From a checkpoint of a small transformer trained on Wikipedia: 8 layers.
Each number is 500 + 50 x the weight over its row's rms, rounded and kept within 0 to 999. Layers, rows and columns count from 0. Numbers have three digits each. The size before them is the row's rms in percent of the matrix's.

# up: layer 4 MLP up, 192x96, rms 0.18, rows 143-188, columns 0-95
# down: layer 4 MLP down (transposed), 192x96, rms 0.5, rows 143-188, columns 0-95
# gate: layer 4 MLP gate, 192x96, rms 0.185, rows 144-189, columns 0-95
up143 104:540427476438484462418510546551454494518436463469473588536478567524578513548422526388412481604480430584530472490517499530436441475522471495475453470591482469419543524471432473457570547585478495490424549541521522438420450454521503474514528495436471477473489539593434530411482425401485480485
down143 101:468500557536534439476441516421493485564549547457418522492564537495564531494475576503528500608552486559460502568416507524617575538584395508535515527597467525494523546556554487468506589516406451509473449423422504511574443499538494528512570485542481531505465557435481510598529384489514495526
gate144 096:475497517482465489456380383555477446559514559521587497554508469569521515492447557501456501411482483489488513444540469418579445465535463448513589412594491460554461515456431499496435555425503470498464582561530486430446482429556550458503417514425589454529496538495487576528518586542531560505
up144 101:541417556498464468509491468487481502531490502435477477513564308524389456516626517511538449498507529567563486403498497466535412501479457533467443523553511473483474501482509433547561554585547500466595502514490485489473563523503539457509541550341521487523534492504529418506455409532531475434
down144 108:452477496469576534531551522442508504485486428448513424410518472516501432532713439522566462560469525459403557440474500459571441447548503471496480571532613492405557522526521515553487463496442495442503474474500557490518499431557537590589536504486515511463482436507510463538499426436499502541
gate145 105:422524606537433536481519507561525467550560479517480479528485455493523510427436483430392442410507435514523448617525528389463538462454517537583537507492434447606574526542569549519466526558516539525493556539486478459468457404553484386459533516435497512571422494449527535482533518423483482517
up145 100:506534519561476428556535450457456554546459496425493515532520514435500502552532471531489588508587415474556465558445432483468422538529439412597532470491502443497439575484458467442549473496479497374491480508538447576442505503538465505507479449573555416581494447386427527416467463555518513588
down145 102:472503479576576625467503514525533483556554484486390540607360482477468541547539586553583574500534532501478435593536461537445484546525511486521486488451583592551461528484561474475607496465437560516497576510490480488456466570476493466519507522474481494590472445482507571501492408529547456553
gate146 104:534438437473533487487504566558581498503550481492548461562474477550508464515511439613531462443511584531588547372554517480535483485443489460550485481549650532477567386457498467477582507508461549487507523494616593517455548531583562499534472495536594472463495517534504514505546562584544515485
up146 100:493517584524390526461471343451503500570449451506536577483457540525429488451517490499472469416518498555455497461422403431466549544582389454457586553438515551465545364461521494483456518470554549532506568492479493573516474505477502523542430500495486537568603483534491482562519555517501499498
down146 095:543500511483498434451555534532490429521455587444584398428421528515535526505592535538660521508556488538553540500455444540485413438508519410488467591530508469419606616511561479503604560451466487537528511472436499500484553488606578476474488492488463517487472473506512499511459515525509464485
gate147 105:435484509547438463587484479423488467557522526531446465523462484527473547408531563632498506507551509518479503496520617413501510483392515521499608441478534537434450500496516517465502536433441555444499442575537530498569532540582449487571565561393466535528564588443485498429518522535440434477
up147 096:417553482445557478533546575617520535542548533454504423527547508458543528517566506556472509481474526565474539511496523497504468448489456538514505473333502574591488474401488452440467506423543412504489450519555517496442441505520442468532539548482551481476503633448473491462389481550542513391
down147 099:503462521482543451582438497484540473590508521539490490485493439436502459523438517545456472479509543471542513535494511461465454403481531560540559474370510469522513512440579497406511494528500458483538489545553497416598451462494437306576540490469563469601604494501492510549486593456473460520
gate148 108:561413500389511527488433530426555510507451471492596421547598465549443578479500474488508511464392461506533532535572557528539538473486472473456489527455476537509512650551453529439441472516506523556583541461548454479453438536470494494531465550612574603509463460413500434454483530534524503521
up148 097:554475592444415520560534481544541567515446579476495541486438480459440548519503483583492483539471570566491455448523563538517422416501561655546486494584479427601516483459522515560485491497585539544469442496571471466456524416528496479446433478490462432467561541495428509427476474439421458500
down148 100:432476478499455487534548453389507471465461437453546613437529520459514523540508508546570499533494422516437499522489507538532416477513514474516461458559614609537502381427610453483579392555420559559514447502488512528486595492542462481507468529499438523490555430460542600535488518518476530516
gate149 097:405478543450501466587544511400442550528448509492540589554492482564503539523538532517444529525523475531479512583578572450445384390467531586439470495415540469503493539596498429451481480582547449535481516567464589453455496516479503562488570566580417496476518445550518478549507546486500549459
up149 100:493456441455411495529501486468418573593441512534507502426465560488487483476526578558535560520481483478456528554492559463517503444449407531454460564449464471518556573607505549426515496459437560503490574535518457506462526488607436514563428556421404525410538510496389545533523488424479540437
down149 100:426469509426525488529512575470418357504474457541467407544466469478592427505539462502542513513466508447459454497520498492512493436542473501504527505556513452525514545550474438510402480468441518540582545463588492526617528423526474553491435509418414420544615511474376519510486439476501550528
gate150 106:480519467516579511432506422432475414499482508471544460466535428419513541485535600485510462474491541582475537435513444534509431384457542565517526545434515488610551517465533475507478480522486424548507530556595571411530482497519513501572452450487436530518582596475435496541543480528375559427
up150 105:510502645466488443536465504544491539554403535464409473574612476536490541481525480555487517621503446412495511590487506505524461527531545443458545377545477477452529513453538571547514483560498402478354498449501528487414507483512499519499508487518497535482535516520557554460435503497558555406
down150 095:522568399457612474546517502435427496445458465507458567456542519475495535521466500526550607586560570458475614486449483503532527530393529490562466453440467485536525551453473461542430400479518457520409508528497528539482579595486500467498497448463557414559439490534513512485453460421413548527
gate151 099:545596499495477444495525590460447492566456513513455543572559445558537540478444511552451486558509509533529501542546452409554431532509594405436441476472560508450523566536472426503527484447511447489584487513540462445418430493421459497483515378404564487482534432555493424558494562524502554579
up151 095:551522438501454545540485488495524447513546497549521487484535480517426478499435487482450533519396442515435437478465506480498436406551522504484461522541347394578539558556474506508603553480512626457571561443503546561554558548457467451367429494550502485544518529511437520503487439424509523500
down151 094:609435500485597562500481470483503540478460549574435508504509487562437425463501458568608503486529422456463490587503491475525456488409450424461587505470433480514488473514566493486444516497455548478591621469536526519533461390556454426422476529572467476576542521521551534436519490523505407474
gate152 099:409440488547513539471505505500584459464561486476459492536438451507524439418458429497545523598497541491463558394527568524522490512585500474489468429531447469502409523572478538570479455604506569400447549510566485568489554411486566447519496536523530483422540515523467522393461499536475535378
up152 107:529383462415488511415493491481412476584565573554458588555453519435491548592587432530493458457465378505449548477495455514463530449438443530474486513517434437516545461473495478446526446568449444565469415502440438529531465579504420509469552539513540510578536536453498493486500473485555579542
down152 105:495555490523624515456442535522585426467435428443626505518556517503444541519510519586448549504541469434469480541593482454595513481517572483549459408586502522513499433429443503471567517500507478583475470480588493441462543522398373517490460526475481506483453416474559499485481499524456552511
gate153 100:583507531451538456462490378484549546477538577619608504476492611491508553425474459456527469534461495587540418433519435561562537481459519456645548531435487561508515500471512569464493469455412511463552435461482472467486490440539530490531556510426472535508422514442465512465540547555444490498
up153 099:515413460506445492441557538454624472456437428509478510496498462556482434518480510458545520582451511548503514467496517553501442499533587463445429575502560496658472494533629512488520411565575460466530526432541536519534463435526579555529429464540465446465499521465472531573475514564415452502
down153 100:459570475455447640485451514467541456620567462456500504374497415488469428534592460473442521427511474433454522524523497527469529463625434546472482616561507508508505493454520482546524471498560490463539589487443418499400482593493452505524540514475497478480538494501464491532467557502473481404
gate154 101:505542565509539483554397520598556507556506534574487452433531472415453501518496556447453465455448510388476539526531493428601463420519472483474552609519374552506494474624511477433521570449569467384465468485487483445486521417479472495492511499581464530464491431469507518518517481449460466458
up154 096:465495483541487413562405518549498549547542470565562523498556408402564457489461485481524538385487450569452411493545382500476460597532405460551465485487487458484551484612534476485543596420534496473531546458508483439484523505498489508407432487564435497564479516570527513443484467421502492499
down154 096:560587596511574546429397571577577479479531575473459531437456469447408477478444537473464518461491597470441442542556518432489514437533471556474498558517489449567566508540499519454491570467580568418459480514393496419442509421531511516495503493526449578529547457468521487531469499461464521410
gate155 109:481452546515611574441473515483570549596477516566587499490450552438526531507439534485509518437506484582463520465522515436499549440492465447461486526478494615429518444466521523565497556386536497555565483521520456460525536508536525497375474384464452523538502537444439467543485511483401630513
up155 117:578583599427433549413488534415495503484559406480465555554456484452430533538495571569486413448478558524459484483543455427540488491602427528550519466484425532631507503410612542509509467460518559450580557499472531531497511486413501500521547467556548496551504475495505542504441558464507503495
down155 116:489584496478406533461513510492502494510583446486450515598554499559521513504390534477574422418449538544544483507504459502493505461506424435480455458545482601644544495535495585624487491556544449520535519501522476583462537576525429463413471388562544489543487508534471472484494536532499441447
gate156 109:576542507452429461481492460425502444523512494616442464545564430500477593476553503527396473445473547414513446441486546485506493477492538526547474532464503612514585464600459487460526539533436476508418544488548497564450602437455500451537473431483454516507499606488488394524506469562457480407
up156 094:537577505376539475468463469548493471465584527474510542477478523492514501477429504458487460424464444560472485502427504574424451460500521371557459422494470556450542423573506518656491601479543509533429545545526507458462479450488498497528407489552455596498434557457471469501451517546441571519
down156 091:424468506482500488541524425461501490503484533489528546523519501470596553369552551490519462450503500551480476351477490478474432470618494442562447462539532572444556394494553479578497547568447580462616539474481504433537547459513476463480441481468437549504455523528596448542533595496483528501
gate157 084:460525603514470568452582546496525527494532508472487525412529443361566543536502493513372431509509549500499500547538463517540554520533497489430475586477435576453467481461469576496493502433558535465557445534547531453489489610472598553399392424507555507530504498485471418491506504550515425497
up157 094:495488473433543457479522477524603480527320513497514579463587461460501519501538563419584552431553549539515521428491480489486518448509534521521492484397495445532459539584532471449505548579517578554551437569528508540479582502505603454517438534555479508479545547536506519478581390526561509478
down157 091:406548487468463448497513592488460510507566557463481517549478543435566531451350475473573401479531520473571513486549417507510450447459457454523522621447520512564484524386441487461466547542483423427486486507469505426537508489511471580456476461526428467518480535458423367496483557465527480524
gate158 115:590495522508471392537470458423594513577493458547449428545562451505496446443372465547551456489494581554520487443512454474419545550512535542552555468458536559630527555516524592440489528459530525453471446429463502507461456420484510512580438567483475517486533480492458380444489519507486533503
up158 105:506524531460525472428505519560552480441544520360588586526511485538501533519421480457472469570557496520447465556435575519454543544551550535516486486465517385513544406562522521458526616496502550561556437434455456496568569428530444475501595497408477477554502568496603502474494504537489454464
down158 100:442496534492418509614493523486519520447544465377629484457580460523578556524555408522473537512443413586497489544541478479491557364489577541501485493554600509521535481473516499507526522495482536533543473511484526458479458474438413573452579509570482513534602466467556493447435444510470502461
gate159 108:461467515487601403493486495487469434483514461489501526474456628489503474508439550553472392507414503515520482542542531475497498473375442451515437551391545469580584546558455580472419515485425446500496461426497497461476526501566531475498509528580626504445514538573547463586486499521427510522
up159 100:541538566574472474489572507517457541557490563486506473563454398491607444467453491443550515494505489477488439474525495423536559510574424556528486518561472514572514511533487483550559448550545509453557495469524517442438569581509465461570486515473508493412628531397569471563605582506478468604
down159 104:480522480433523410476587435462535541525458516532532485553506492511479544505515451546422527624385505507568508582453415466473513562441457588460465479448542547508464438573456473478514478429505485509520546479499517489507475442534575379532599466417560515487582520569480579480547492412432472555
gate160 090:501495574533480410551537515525467502435526653430544516475517532527484469565552516431485614511543528557497563537542528451567415529553495503493496536446625495492523413534514526425508449500444452444455448446539580461409475460563542549532508483479502542570558466483576537507462448493565560414
up160 092:459494470469455576499501511488496439433423505468482451623487527517461514496481512462463499476553620465534536429535516459404509467417483458534536579557490574406542581626384466467495467504485500504544623472449445520529495546527512452482515591492479542537461438595564474421536506503475457475
down160 090:562549423493536463420539438550449519508528582491471500480552484513543540449528592601544484494446547572499523485515484471600393555508448457461495575584473462595401415418540502536496510489476475469418518517426617465501509426520510535396434529497492441490553489452489484533508463406510489481
gate161 091:501426480496482537518540472497470426541454557516547452518575353393497444452429505477501483491525523432490509403484439526537489508475451575510512537480596509498500486455418527463466478520634547575445489593463447506556401507583540483471401465563561528470405518531536466508507534536428505533
up161 096:545479556495552537426433554465446510558404438492524547524433500543493524516531431491500467440429465470518396461509472491470485525494499466458441515443471495450576510424568526512462474590462438580502504383496548572419523535563542467452500439415518436533509499413397623462529494514526577552
down161 097:566597462425477445521531451530468419438542495519470514483471487512554509516425539493490540577488513622574496542538559528415483522487524530463507408441445499545500604545526504451379461451587487529471550495409471563548540475583465437555561478487387488405482570565500541532504534520522488515
gate162 097:461433419476497417450626504482422535482489473496536493412523565515575447584494525533528487461453505515492633504476557510415520506435556461420445527533452431407557516501524475418559440494525482461598563466576508492468508460521565500495421564571459504465492600465518468478490457459415507517
up162 105:488552514454631445495550533446582538529499486460500582568466468453473499397539432607494543543513498470548524471455456593588505538527501509548474457504593495479540479370499466478483425476592524427490467498460549551525460590603558543501493413543432549513567514453504454534481438500479486472
down162 105:478424391542539508475570494414452551539457450529469532457600444477483529508444527526557513429418556469542553421609439483631529504448513515480454448514505558485485547499555541517437506452427468497410509486453515570511519510522459431461492517553581465398488513428498521435452451480548548593
gate163 095:544496438524423504492567492563511429490390426578504459483592506519518486561521454479459500449513431554469575516494492577484423538565381461540553422509508482442535538531603516597586477525613574488486432530508523605458516494446558477501488521495450472488555568512476479570476500469419540522
up163 100:441479457584468560504520378522426443522502501539450478461556435445509620452417447487405523425451507477515526504475555516443459480518453511591491449436559472441566500529432524554456531555569542522474563425472494538486478421604510539536548565450507511484512547517516485478411415486540603526
down163 094:564499581519521471518567449451499432503466430496565500494434468525380373482595580560573540537538502515556534464449544492555532586627557476456550517443505480417518549505478590538512452468450500517530509455518445496415518525531563541500483531463608509489534454569462441417538521508446531503
gate164 102:475449514503463496523477519405644446413563573593565528377533572490560503465483526519441581502539522519588606464503488546481470508503457477459428535537511433407544451477600414475499570510462512563459487475594504451520492520523508559544529455556570498475530469481475462564565501514507533540
up164 095:572533529554562490583473574443450463492423488524549407448461502563445490520409539464446370485500543605552454472521504443462457502528576510445491517571448496535559481533487508532500468526330456474452499549535529499487518361550493532546545562483488475511472540528433467541470442444503513559
down164 093:533491558465586484534514552479474494556514474520451507545552525522387585559427527501581372546498497484482574520483561499543468470527455560465541435557435556517503494508579537404551447550475481479489504384507459431546474563532527481493574428534498531488598434549519601533460467458552456600
gate165 087:557526528504474538532518493469556559543607485546554546507561520507507538481429493506417533464480522549524484523388565421420489483563542481605569488577518557479534592452546455505433571506533577506479519497460421494443502476458402532569485529599523530453555500510464550518507414546466632564
up165 090:530493514533443509543459451583500516539463466452528436453541530508430548498374541477445485477507469497468457470564507491430534507529521448571501486467448616547592549513554545497537458591456505517495447518436377520487444510626559583498545510494471482524594486551550490517532469500552664510
down165 096:537552505471459471536508575499449513548503476543534477617545466590465581453562467448551468512451528573507411516534470548481522431354497449511570468545447515490436490452577482378426461532566530458545546471501464539511472469492439454536451522500469481437438492605510513571558490401528433541
gate166 103:567553542481439459467523531551511449478521527471647524522526468518412547519414504503454552468484532571441466589436540488520452511526497453536494469554528386489563501527479505358461535453533505485511538382540460551528568438521477617512484548488454536534584584500502567460528545532443434465
up166 105:573498417529429538420488455487358502514497488416511516502474504552580509444435532495545423537585496511491507506449525611509496447493531441515564457510444538537471545467432461528475423454541478466572457524535518530569549398426528453479535491522391516471585554475484532496475568460435381545
down166 107:482459512473433522559467405529418427528487483509594496469570449488477438443397468498482481579483560535520471524483450501560495473521586457494528457470490509535488517553501457597472488492492483507491535448423453491582580418562446481419505436438423509459531438578551541355462494578407465469
gate167 102:571521503508506423552658505453476586393403583524579469496419550555449460539573447448477498496536473465510546544484549407445472522523494522511548507479491426460556530498484574534473527417491558498511481485620587414461463553447538571493470483503533532516574531497533507535554492503568537451
up167 111:520560587539448444519476504502427483495438427474543528545443546401591612533543487507593569525468562473488437503469492449539549508510458556543552564467509504482493553424535516529446574503543488504524553440466517535425592482504510424613583455531519532571428556441525547487583513508468563418
down167 104:490489469520484521471469424491484456514490463522478497574470425414480579463467447413500518512464539482499412493398451482537518455460528527503460440495498517604473488540479559613507417480504441531498502435372490548551568484477473538430416418454517488536431529476481416614573561418403496488
gate168 080:519530425489466490455503511528549529483514480502460488481518417482471605473533621506534540478577492499525456428506429478537522521396516486511618524433468427535462562470511447554449565504460469483517446447464504433403438448436521561561472491424414539644494469503481525483410483547576533421
up168 100:489435465511482463600479478460442507452420585482504433491530511528433457583537430498500477578447539449475439543541525585521477497471426528452554582509436497516578406523495508476540511532561442436538395523531500512524523503533492499609602441566357588546487429480461505478480553482477458466
down168 096:525518430516482475567558401464483492456509494556537498398490485487494582475283509522531493520519502442495503552571453555553422500522532479515435446537492481494585478459504482468430533487482505500434514521486416525591561590548506476390565432513484489604535543518482435463477522507569484542
gate169 096:459513537539531558421516559427547451462455525454487510549509528498617418511487575638503427453467547465476460419555504497465518513407494406515624504499481522584561484529507551487461568459521452562504601518500487515520451492506500478582514461457498557534464472585463514521549601441450446429
up169 094:543497502454514454478501559454485522428536363543567568447490460526477617559492486468635529494553436513496508513429514528498443444493420469431468520521552513533584621513485439524456453563556586441452474465518530457474538495497446542455535467468548462402528532450446427477511411430475482533
down169 104:549600598518434554441592507466472473440454459545557511460519572502501595505477527505618476533499482437507513467529510461445435423524443491438476436478539551487545595535404555515541464515452368475546570528547454496463550523612537505480595510460476534559485567508567553522488528483469501539
gate170 077:516568438476504467459521533540564530556406492370536560513516523458535484408490518520403560479496564501492522422478512513499464475563474531543548495500436558572484456506490546457530550571518430431522443517498522506469595514583539503469368534491475490565503548570520572467593359511428479451
up170 092:533487464492551438493544561551402433528401404563485527393423525502495504496567473504532531492441448515434471505527458435485545489446556493372515527479555605493605527459389547522522479528460623531465516464541485559539502483550570501575473507498512540410511542539513505514456498516582427495
down170 097:459404449575505522501564408473501502491471477604515453426528456436357563487393418464520444476468488518489451468519507492556492471489608521489353442482548433525565474492521487521429500494450564532411520494456552521488487446499534577531543472503533509547484497429561506559514558565472421527
gate171 107:530500455532542544484459529558467529463463483448491546576555525655480520525452528470471545481462505559418516523444489468478538443519539603490522479458527562473452504479520521604448623435623498384431519507475463501454570506514542593510524445464562565457562583457462472530489509597490528535
up171 105:509472521426596448417591493571535500487533486563502534444495461463596583558477422514499554499445535460458489481518544532430483472500568524512425495610516504465434468522558541407577529455486500439511502447452458552585599488421545532446521478459595524602599515555500431546475499501497462492
down171 100:489540551501483550483505541564500508557489539635523603463497465483586505457563490425526496471427460513449469548473562457553483439455543505527488546581465483452494513502569536551516550479413537471434493406425445450417437513489578528433507504479541560536567423484571588355472527518508560502
gate172 095:550563413485480493561394475485513529458584545543537463561503489386516475543515575517490555500534437465483494462470514485554481502494541578518593551464503480581529526548526527488487519544489399484588478526501380446562506411504454489444419590476583594452488461519544497497517496626545416492
up172 100:494448481518473493574490484500552573439576459458562528584576471480521613453443416538491440476540451483437489548524542533490550499531524529468481562533483480592487541536548530466472591431533458600497533451449389501550469493580545566541448503575460501468469475451474563560418361517520437512
down172 103:427390439434536524499472456479496509434521478504510446516580552498491434482560497583434591412517462508447470529508476476558510457538512564456524483444477570605589477509536538498613501447549480471542514549435496532459556444537500550495533504510581514413445355417509562479469483507554563562
gate173 104:513436516426470432545489587516566430473567539453494442401547532489500513547474468477408531516425500430438551560547535499560435529591481531471476478510520449580544548564417583478452517473548496599588484433502476395428559629433483486479502500496574510510525487507563456480548504535484455486
up173 102:507473435501560533483577519590421469487561503488562443458499493554449422531490511473547583455622489510534604524411531551539488507419463564514518519457473557490467583548532485497542408458591493497454595470537607484528492509485423465521477529492490402485484505490455621500578464553541491572
down173 098:505550521493432452456570572531532538477505576518457394630448485553505539414593446429437489503456560457509419519517443516512489457513525422538505552475461455497531398522498500512507550446553544449493444539500434524501493455434499651456515609529455443491454495566473511490514545469523505390
gate174 098:503503481453476464487545573513527498463535468483536587569613521552386457494473537602546453461543524497537625470471522494503420511572523486470523454490514549527464517507568376490587471511543525557599442483539488439566495475465551530575448459507564552476476537561597508454506515395549558559
up174 096:531530548361487501460474508517501558409462495482542497494388428474577518538509533461586488523580481468493545549488557509539471513425568559518462578560555526482452569434469461485396459546511541560477501438573461581472493489534527543507499515521514409482476424527626537536506559443620469484
down174 104:512554549454544481563433578515545477528603617535448475476459496463583408559436454464540538544505460490481541523581433405497588426423509530484503571522470468530501522484527555531481511530586460477475534560454502530455538521577501488448551537430643460524473504436427571557473455549502545502
gate175 090:557469558465545547505483400443586465564424504430423466566515469489399489447519499515537561506531511516475502480597520441604478418530497478537526399483584445551521601460465502402524520593427517475515495542487502522557502529526463491476510504446487536487579463507516418574479615556513506589
up175 093:437534573486394488572503539503512498457582502542550532578456546510424543499516395527504561545589452462577373507510519521459555483523444406561468503588492523488523517521568533543393484501527521557474424475457521520576495500477420432408520520598518516427454528474541474496594508527558500477
down175 099:574549605471579584470601545538514533507445581523457554505493479412558480531507428498545462434499520494614497577423529478534431498560561510532409522501532508483455456451428526456537493532529561511496517454514481560493557458472508550479463501473469509460565477452633609455507584602501526503
gate176 104:505517538409552414450509496456450468499552509421511619491537502418432528556406560448435483465437481510462428470519443527522466510488385566577512570503398491486512525509470573542573524509505487413549577564484439579412592522428506573485474517535439540456527513539501463489504534549464472547
up176 100:461471532444548568462511594576521422590529586528615568509480471491425499595443473476602484510464526477515443500465496423581494538435491524551476531529502454525403504470627468455508415468466477471514496533428477526512597472501471495450407524450522517465432485483407513484491423473517582507
down176 104:417454488471543474494563543458461549448425539429459547509446538493541472510481511516534484417510484490538539520648455408458509509475558473384463496411508414519493543556544400456548462545481563493579470446525492499535578376446474539472487612479424471544485532489442452536478438517459485550
gate177 104:454566467562514397445525574426472464544447455627624490518480529512467438516498481488573626502470490569457513480580513445512502512601423506535507516539516464481508462507397576479500555395535548523442420483499590536519484451457477528486553592490523542543532494554549486453549443487502453520
up177 099:461421535527516492487550495518508482511510510515527542561465552526584523511530481512483458413411507483482455448544505511458501578547501543420470459574444447538562523604458591512485436475452518683545487451499521486576420496548524430444484501538514573479391423509492464576562580473469413492
down177 103:499531497498532548455457584486479456523463514574438528522524527424517359420427470540493469481600527499444395478398474448483517499516407528463497619574497482490532548439457504528517580526537552535465467510472542500447422585401586582479474509520469506519487425453552524561441472437473489529
gate178 091:419425496434464434477459582466488446565554557446438488403471440527473559508531459495451594361607476529499522534491603473508568434399437509543582535483484494458592471550489541452473454510465529459455524541511581487505423467424530448413495518503433518591480484504476483487524487509481500500
up178 094:442527523482471503443370495565557485533512529434458483488457465440497590461465460507561439480546454573547536479626589423562475477499501556521473544534438543487537518458535543526473544557543487502485433525558561538434554608584398570533517521462496492481589428525429469514422519444484433466
down178 096:492487498500537512529532445417461460553549370360520540483569474529444483513591507461507568526395522626462534432487542442499501466537431438505589553566435491465507548510529583505491482460469501462507449475539422580568542493506474589495533400522457502487424439498512551536474530502491548432
gate179 113:368412571454461520516524561458464479496517449516443460620439543465506526556426468506474525417540505598377505513479487449581504488415443483457491439542546527503454540473543533511529539430438510502560399471610498520476517373485485517461593491472480522426513526448436517505491510518455511474
up179 102:459472531452529585492564626488498468507483540461448579490534622414406472516497413529534403469523492563492486518537480515520516414523536460536518509560488560479472440407464517559440513535419511472549506543525433579532511501499531445581529442466485560503500461540555476600405546462495595575
down179 106:538405528483484488349505471508537501522459427484367518511523514487458474516542423581497548546416473558428458467499497552540637526493549524539536516444485526457494522546488430503517546534548463529472441418480557521496463419429476585508453465490466521543536368561493525606495520498426509540
gate180 071:528495475451424620537563517626520466458493567466501449471448413384483512442516490483422521475480440466566488518460516564524523568476395483564457561413572464424480417466486548542521488470502522443541501438510521573458506404421500495482465525450556569541467458492494502566517579445551527445
up180 087:561488502401511508542483593528429480490475485481518531565539531505492518502493512450552540455485425452428554494450528383490519520524474509531547482431575542451457423607531481533461421506549476506602481455475567568502499556537422534419534422395530504433465380463501535537391431478459472524
down180 089:411495457551494541485498457547573549480496469485462527476513536453475541446217509483640448496518536524598452513511465506523482567491543529510531452529548478489493562444431578532571514500473462471452541473506554519533500559529520536449517543520442552508525489505485463552523503520532420491
gate181 102:544474549442531471552498629438470448569590382636397452470590509481474508517492486416417526501491491516443465459446478519369465475519487546554478494469429510449506470596457474515480630471467486490513473581535529490505530535510563471534474524497458514477432414490538498462484473460464460478
up181 108:506429576464567502388532568512537587510454520470450490490484561567498570498381568523392588437521601444514540508427583436475491508486510482471447488573534504467608566516449471478499415451493557430513576577583510509499569487474496531499518529526478555479406509553451523521492507463540527479
down181 107:474533502433508522513542504415506525494517509676384459497517508519538460531586499543451541397484485431464623538447444573477546420496459508559372475521469499477522525523554538503418476497500579495542506480454527479449499532470586580527535478573558594515483451490430527425545517509500487489
gate182 118:500557502426559528491485562481491535521552496521530525491514556462497468564487539646479540496485521547379494514517527541485560489473497494510473392421552489442472533448500575436603423455489459497512497504580423529474460446544514445496577563505495586590482386540512459512429535483416374476
up182 107:465413524462532560421541548539498605445462486573529475497456463511406479508472463528544567552592478416446638504482482469599537516500465503472540456453512445479536469514460477514439556575474390506459479526503546556498520519520474558472371540520511499510419546419485430442528435503539592461
down182 110:495403433507500466430512497522516442446486374528512471462506512442453616488550405431459508441497486477505591485519523569570516423468493532492517482604559529513482384519513571550515554501485449448466516503554474394508559543476473488425410425499619460506460508437519437416525522483477482520
gate183 102:460428550491505535451456500530548453516477476498526415546434464556500495533557458572525447442488449583451517502532528445495486473554473567591543521570544559454451531405447606572455535514549531425429595554530506497406483390512511540539527514451519535456625491622542517517476514551545475489
up183 109:497595481473461538510570534542513557448431497569491541417546483423503473482415556429471524512531464472516476503476451472464577418442590506525506400507395528511534537396531538545527462547477501579481529486457570516551527509460406469504514540453530328560454419581480544559480511511504501522
down183 096:501433484484493493552470547495493549490475546510532563453499488418484468530489509412411577488472486484577386524446555546509571581436501503501509485405420455419527465492493432494471439551541456538601406436504548474553436462415458458438420476545526515523511495477407432499542609585480451498
gate184 104:479475443436535437549503567532481492563493497501497456382517481512466463535464576515375436528547493568541529598563554472514485463435450496574638564535638430491480405502560424483505477549509473557444536528554446499567475510569585469472453486439570508500509541539514450472528513481470501528
up184 105:416465531476457570434550441544593496488482488533438476525406501513370564555584562504509489510410500524485501434461401550458525471484546476437452524484456468481502585516490539465440463577598373543565578530538521449465454495523509525504501504519505469530511511531387457480481403471481412539
down184 094:418596531425489539481550453432596441443465519583508492498506545589500536467576451495557550532479504527422527541441513451518556544544535472549470494435472524361545612493525503503497488432507571535465454485509521522468460563508476619524486478476524533569384449486496540405546560523585505479
gate185 085:510426350570540541509565453556452463489502475465498534448390515562511555518483476560403424534511511459514523470513503538445493547499501490548532563533532492410512455518534556440581476482494424529368534563555603543536485462507567504496612473426563506562526528618515487510478467493476536512
up185 095:515466461490430508504481464527492436551616502504440543475550584430480480550576477491332463492482471518474474516583541477476455481459545429542510497564486408535511489457502457443463550533558512508527412521497465463507478474485463580465530448561568465547486434478505470560398455657552527578
down185 096:496508568441504532530446591430572561541579601513487481424508454502585544542450539437597539451447556404452485497462522589533498521471458558533452565569490569589490467563502490408550536551558490580544488522539504518442553514490432565477415571526444535481525462470521465454490501447533425466
gate186 095:535492486479518439503535520489595446463452464533544499520525440656558487427465429459421452417516410521624543424431514520497510520577422563511543553449452491477535567572477509545460514450578525542506515567493534515504435420488530608418547504498436545487503423498453446483518444473473500487
up186 102:536501570467515518478454540532471404519598580464458543494558526444427517555516476494414522462448504548458500522552590457584573457479473467530564567502493492555520454509502518428556438495519492419585451539654500424397537537498405502490525559529498397486506463422482486494538534441450449525
down186 103:509464490532559473591499460548523524494452568558574372573441524513455489513457434480589513633443502467456529436548618466485552524486600429472492444547526414558545513602524493511459478485488431499469515541584484544430495501517467443554481540480480538483416494532562499473559421509523472429
gate187 096:582453491490497485524561530487560480505533452432619433525546514549452528490472507541546448422525542623557481524461469480462555480580498543524483466485563479464414546402528437583482505450579539533479573559484511556542595492531389499519475548543417567561464571466576430540494450452507500560
up187 097:436513491510542470481569525522520530505407592516476562533443532472445414433424511500525431575382490450464483471491406460555567607451481483573486461509479471622380454546479437604494417540549550514489498435489485496479466459507551521513463404534526452553554494474417453510501498534489499493
down187 101:502467549562499456457504572457514567423502446467527438602549494522423574341456452513487549506437543515497521506565531509450420551499497478559456486540505460506471562480375501484477508524505548463495563573535494441550567552512617570517641453498463520431508495530572449490552479522446501481
gate188 102:559465598519518506532504593465461501567545420518491506426491497493488632557489562516592572488444538635532486514408532435472610418480457474481566494498514494537533563435521577572444512493519525541441483469571526484450463494464464479512497519463486487476562485477516476488575443441446628441
up188 103:511559574474459469551492537523456459506483445534467442453446509427500469515468440490437547556467547570392451420499562363398525497455510489470511497448470430529535507494482501502476524425445570552505520454533555528525482534437507401529430521480573463590546594447531552511500495404408407545
down188 109:463581504527432558534592519465507545467568473532530509472546478497448506487486431473338575421519464537431445445531500494460486478460450547563477517522482489513572443530524433483558411461472528463521545530589496546544434422458515610439480517511525486468536443473532556509488505455451523325
gate189 090:442528434522509508530444453556480601445497603456426464517479510569487524484483504454551511488526470482375462452539467568460429541489534441569511459415521442511517556503539526424600418542430437427548440469516485551522451539499493501470511491537568580560574518637496483506490507601571520477